Each number is 128 + 24 x the weight over its row's rms, rounded and kept within 0 to 255. Layers, rows and columns count from 0. Numbers have three digits each. The size before them is the row's rms in percent of the matrix's.

# layer 3 MLP down, 256x1024, rms 0.0578, rows 215-255, columns 0-127
096:155138126091066142147160122132085129138119119103128102164109095077098113143142101133147123141156117127165115108155152126116154137155142133135115069091179127124130121099113085153144097123112111110141132116109111089126116106137148073107110125094098132151125109119136138130147113096158106100123104149108097133112115134104130120139142138101131142156157155174122144144161179143119138116112
100:163149158082140116108079121124130153127115126123119086162070147111111123134136124146120158114071101129139124127157135150156168147127084161150127135110099173166118115136101100126139143091142149160097131098138126149159095121165121190119103111133125126134151115125135115104132192135109134125160143150146161133141146159150131153141126119117138112106117131099102138116096091136124113093126
102:122076128105123157145102149111094144104181119113130116093124114123146123118116105117135148135128115153155111109121149168126085142140081101146114159118136122140122118130147158113149150123138124132103113166160087110147134131131125167162125094126108127136097147114090112128106122122110129134127102146117143129108104094126152116128144135105136165085117105131104099157103113126127113157157
096:162108180128116081143129113153145142114107145112148137160170126131143164139121116108141124135120114117104104156141145136117150123139117116118127144143116135112158135133087132071176130125127120136124106122112144141145140101168117104112134139140125134148151137144092144170123044131123127126104161125100136141133162080112102097139113137123154127136107154108096130172152092153132151107091
142:103133148154112121082098123092115121125117143114143183130136123102120063177153099094131127105121132163114137122134139096116129041128125135112085111122136130113134085127142132116127147141123148131173102150155176135108146112135118110181120102105153143111102151118086115125144127123115112118134107137090106133116117112136115160139128122146107104095083120139165146129099119139132088100155
102:155116108150170147134111115120133094165135139150134093110103145127165172126086102176111112108128133119086159106149117113115120142094133148163154166121134143165132148142101147159126113104100107097113140171172090125124148103133161135135100166142089122133137103092139124105102125140146125162106113118109142128110099133082167121129128154165125108140142170158139105114112119139145146147144
102:125167103166151125128127123143125145112124169117135139154133104151114129163130116083104154120094099133125154140153147114174151115124131135139159135117100124133108151120128101094120168179153114097109110138123130165131111110119117143112156128123156093177172154172159129131126144136143134139152136103148126152113156109135109130099160149089109110115144106133119104103115139123134133131166
097:162152125101128124095127115149153090131102111144096145172154115094138107161143135134099127105124091172139112138136082111151128154139125165157106146153133135118114132106111139163131120125127166133105126122112120099155097156158114130128142147128169124112111137054135122132122110148127082150087095122138117111174158123134138113120128105152113143147083060132134134123148140195099101108095
101:162121123124145161134108121152146119114123135133112174118111113141110163153117134140148123170145122147104176171130113099111140144136081144136127109099084127109173130076155140123131084125116115127085104160164145140128129134113149122118156081152148122097109100134106123135101083187128082144135122111114116130125117147138149118084133102135149186199126090134092094064145073170098105073103
096:132084122122152101117135144128087119121140135084128132099082162162106107105113147095153161120128143106156132136084166160118105113124141098141153126149166128052088138162116151151093107134188140140193156138116119113137124113120104146177123162104133139103121132131149130139145135069116164121133151135140111122113098168096080157100154162211146128127100128110118090128131100145110138134100
102:152130147177105135111123150148135137136143173139117121117155130145128121153128130139132096122125144128141116131126120105128110076139104152107118159144157185133172161130109137148131142141168122151141139133128127163170146109067122115120130151092136155125112153151134139137152145087115168140127149134139115195152142151121109159129140113103175114051111135141138138176133151123170115141102
099:155123151145099135167142142107135160111086081146115148144122133093092124130158136128152101144117100115086095134157140156160148175124122184143117140122137125080148168110145178131156101133159080127129116098128110101155109142172133155077101126111152142142134108131103099126141109131148113111098084128116132112109110098129135139149119145072092161136136116124073148117123119092133096132102
096:098136114100119114113124135115131150096117139088145136083149075095151145082098146115131122127108080110144131130150073136135143112105100159162097113153098167163138147090120147153149169106169163137149140094164144111111117116107161152133142132141112098147128127133144146132094131140126143130141155128159142122160125155119094111140128117078155129141160092098143118062166167133141099140141
099:121131149103111146128141140135076125155114119151155080180155154100142151097077148153081144089107116146112116086124125130173155093144120114123128141090116116131114132094104130137127122130119145101099105103118135153138112186105178173128130062126103159128141114111110102119122126181113116091145095124149170127172153096170086108155148140115139160125123123113131095084121124129168101157161
101:159122071149119139115114108123119103097151088064110159100135129173071154099115136142159174122136121157127144121170153122154112124130118085125155149146144100128120098121132164186130132168117138148151131136139076121109185101094126125102137172155117111126163084110171159159114119096130130139122109114128087137116133122128165132096096147148118095127134109100138142166144142118157134102100
101:156137133124144140158147093088104103130079152092104145147055132123114148120146112183125112137154123167099123142105156120124134159164129132138119113151135100144122171137142112134124145126117063124159146130118115109123132102125124120124105119143129159158100112111127152124081127143123118115124114103127174127162070135119118169131149134103122093173109145146090110099111147115121141112132
099:090133168178142104167073134121102165129137109157147126133163099098139099156122132090131120119133171147123117103140115142119105081130110113155097097105124138122104054124107114148138122113140105156137141126137163126116156155160133151145150139157152132094161152141100111134112173137127130084138153131156112103140130087158111144109159130153138144069136133170162155134134127106142156095123
097:128156127144125112149166121111170103157100143127089123156121106153143131152177144095101108096132177122122114148146171120128119173146109137185122109075115135090156119135104128101139148130104137113114133097105186111132156111122105087122104062158121124150129117170159152118126121137123107097128144146119132129101126136114113136128167156116107152220163123145134109157138131109120149124159
101:154155168120121170161131106121118110104154115094152171103138156107111122161136137107129088171150160114100086104094149113135115145185149129113123110143157135124211115135134104119135174093106143150132156156099145122125129122149117112120120192114103138143084169145155135111110142105143115123132113151139165109131141103130118126164128146149125141112150154103122134078161155131121174150094
094:121146102117109137112144123114143108140134100152157107072140119129109145120100146146127144098093128123100146122168146108133135125129148123106140149152093099116105164097115116129088093097084151136111140177117119137122125126137162144131116112119131148146156123105151109109175135151111122129111188112124173123122123134144131127136129107097094112147127151089097144118131161128142141116155
099:099113134079099169170080106121120110137103142109143104101118113115142137169120170137122131130146177121093138100126121150130144155095103087136112128197109131109090136105149096115109111123193146140142146174133114112094098092121108114143123107103142143113120098126117088097076149147119133118144107134126128126083102155144092126114150143084134121101153106105142136098168103142102163148147
099:186114137133174165137150152114133113133159159094114117167132149127162111138104136148110111139129090115126132145077134085117117160126131143096145140122121147114125131172135121122092112154147121124105174145153152131118139101098127125102151145161105134110184136134175147137130110132139084129157135176120159159113108123148123142115115139161147105142123104090104119115120121117145129078131
100:078142114112110103078119129146111117158126119107112127171100143122062160140114141131149171145120122138126114130117133112073163150095143156079130111074096115099155146171093136156132108126131161127110117138117115137144147107153138127116170137113138190160127165122084135149143129115160096132074123153124119107161114132137094144071138126096102111126110083103117122139142157103099153165103
100:128091093113160117138108136107131138112157147186123095113121119142137146161154115125176095144135100106112104143099110133072142146149101165122124138118125116150125061113122122161151145125174113105156146131119114127156159137093117119144099108108147139145117110129117129121104125136164113118115122135116121160124113108106155143132117112133113148156121138138159138120110153159110100183145
101:105138109152143132159146143117150127128144106154139136131103089165130119140113144111100116131124102133117150081137121132135133049134123117115126097121059157172154197115143097120148127100124159124115091116155097110143136141086102123100113122140136107114105129154126120135123142107052103125163125141138128104177094089108120135125146137125120126139148117113113156131128103138082170136106
095:166141144156132090141142114098174148116158127094135148132104140160161122100146127092116167107095137118139151110105141131141108100156116103113112125132133115113106037119130151147108155118148078115143109164150136108110101116183122172121133111113103137107131100151134130124123111122143123127123105117116116110140094115106113140080180136092166116137115116151132084138139112151158126127128
100:165149119097145142124125138114128121172135111108112134121153068141176131132182131169112130125150129139149138129130145140141132132140091142099151152120128116134127181082115114104150124118119133143102140134162096131112149142119159156133139094112148127136104139119109116120140107103162111147136157135105134111148118123141097120097125119160153097076109084123109114103139116150137134168127
101:125153140117121138179130118133115124110161109145162116165164114117134135072122100146096133119129140110158115154141112122097134122116101176104197157118162066138112118130189136112189109150159093110095117121118111144133119141136105146156131126140102098144115075095110147067125149157113106123135119105102144094118120102151088096126109112134089149140133081143124154144118177112149157137135
100:156172135136150145121119166105148129094105117103090113149142133097110164135160123148141123100102085147109132129164108070124135118102149158152115118134125144121139105090128110116124164152187148074120168124101134145137154092103154132120137105090169127141114145116160130115099123115136138116114118142085149127130094149101122153108058127169119111164154103111142112093130162155138155122117
100:087132144118106130056166110128128144144118115140126129155142124137132134147122106139131112122155134133136169134158170154129107176147117117142117090148118095161086140158159130100108151121098153145144144167100089127131117136168103142150129126143140178132110112103114121146116122128155114152136064126132090132128127102131137090141142128134124144103131069127156091144122097091103175113154
097:143183183147127106142168134113162143121150135133124116127171172133158077146150129106107150134169113126149155162136117092105141133142131153118095162100123147145119114138106119122111155103128142105131138140103145126131151117123156109096139133117129118125125086111144143079115132153150130096164172101123129112166145120144158131137133108121136103103116137139147120098097113150102160142140
100:129109107147168108133153139161162144124099176165137153175115115116117170156129098124144158160119121139137102151148088130138112104118173172106108122164129119159115093101118152160167134106139122103148106126106130126147106127126120071093120084173177144163185096125123121134117114130111104157086148141161145108100114155108151118168134142085119141149121154140093141097164175143107126152137
098:136115141112106125133130167116123113141126149116132111157121107121112149139125118148094120111099113155106105183117149147103151128123125139130121134105116134118151149144122137108136124127101150153127159162112121080142115155121115115180137171119124092149137150159135130150123119140129138108100111168128113132099128129088170122135127179182116150148078057108154115147129138078135152127097
100:103087133173079124097125109154097107118149090123092129137121139140107174135161108141123112118148124079095175129099115139062103134157135133193135131100148147117123109111142148156071127113135129144145120111119112126123143159121125116127149159170087119131113119124136125140116164121160112141105096115142175130132113104133156167141087099143137140175132097112110136109124081120121186142139
101:184110131167133111147113122134103120113138096130094141121120132104100117136091117114120119099093135129151087143137178102129118187127107112103136155126147111104142101143118114148083176130147142107119139113167166126144101119125137118135142090089113125114120106136125174117113088131118145125109149131147119141135144152124099123028114110143157136124105140134164126162084135143101109136105
096:117144086105103158123155164136128111104134086119141132108150119122107104088119155079171116143159131146161115162095131162132123110137125144116113140117143142117107149141135100132132141150122144133133124109127161132132156158149115106130102126122048139116141119085130140113175174096159138135137129120142098116162141125129125125120099117112109096115158106130109100111129086136114128107088
099:163131108151117098076167121086102123168134128155107116122149195114132107101129134133149130119121127100150157137101097090110101110136111128162134150118143117175067099112147118078105145167141104072130110134153134096120138166124125123105137078106136114174118138107165144134115113140136161125090107147116146126087093163153185091123147095128142105128135126112114141121131107157138117108142
096:135128139120096169133108101104130146145127093165162133114131154134134151150138150130111128154147115141178112083113158107151188097150129129115130108111153124159122093150100145105154114153058122137155139140152146097133094132144143148116136116096154134128148106065114122125172104146144088133108131155129129088131145105136158077164144127110154098100124125156135121070170122124113103108114
093:077144121132097153123137140103143091120126143090126120179122115103122104138106119131091170130151173083133133096115134094115136144115117123126151113139159156105148137152125106113097145095172148128149138132104112097097125118161148106152163161091187134103127151122144125164122164091123137132104147084130142116142149182110153165099138115132126143162150199158146121122142146109162146126182
098:128123103143143128148151138082121132163127112148124106156103130144146151156110154102145100128108119126077154169130129116106111082142112110134121164120104149174160157119130135153123134093158105146143143147137157105129146136118106117145109140145094124141107078091131119130129161175160110138111123143115130095160159132110123093100104157094133101142091115094071124163112134102157158126146
101:147131141155083162129148174152138134104165166140130124122117148121124090129141132102130072121125145107138123137154107138116125124149098117132075123116155188166149123134128103137143119136144110138134117104138146137117132121143154139140111116108169171123085155122085134152140068140131132112158121133146106148144121099125144146136101146158133146124126124150178121138113121156129159144146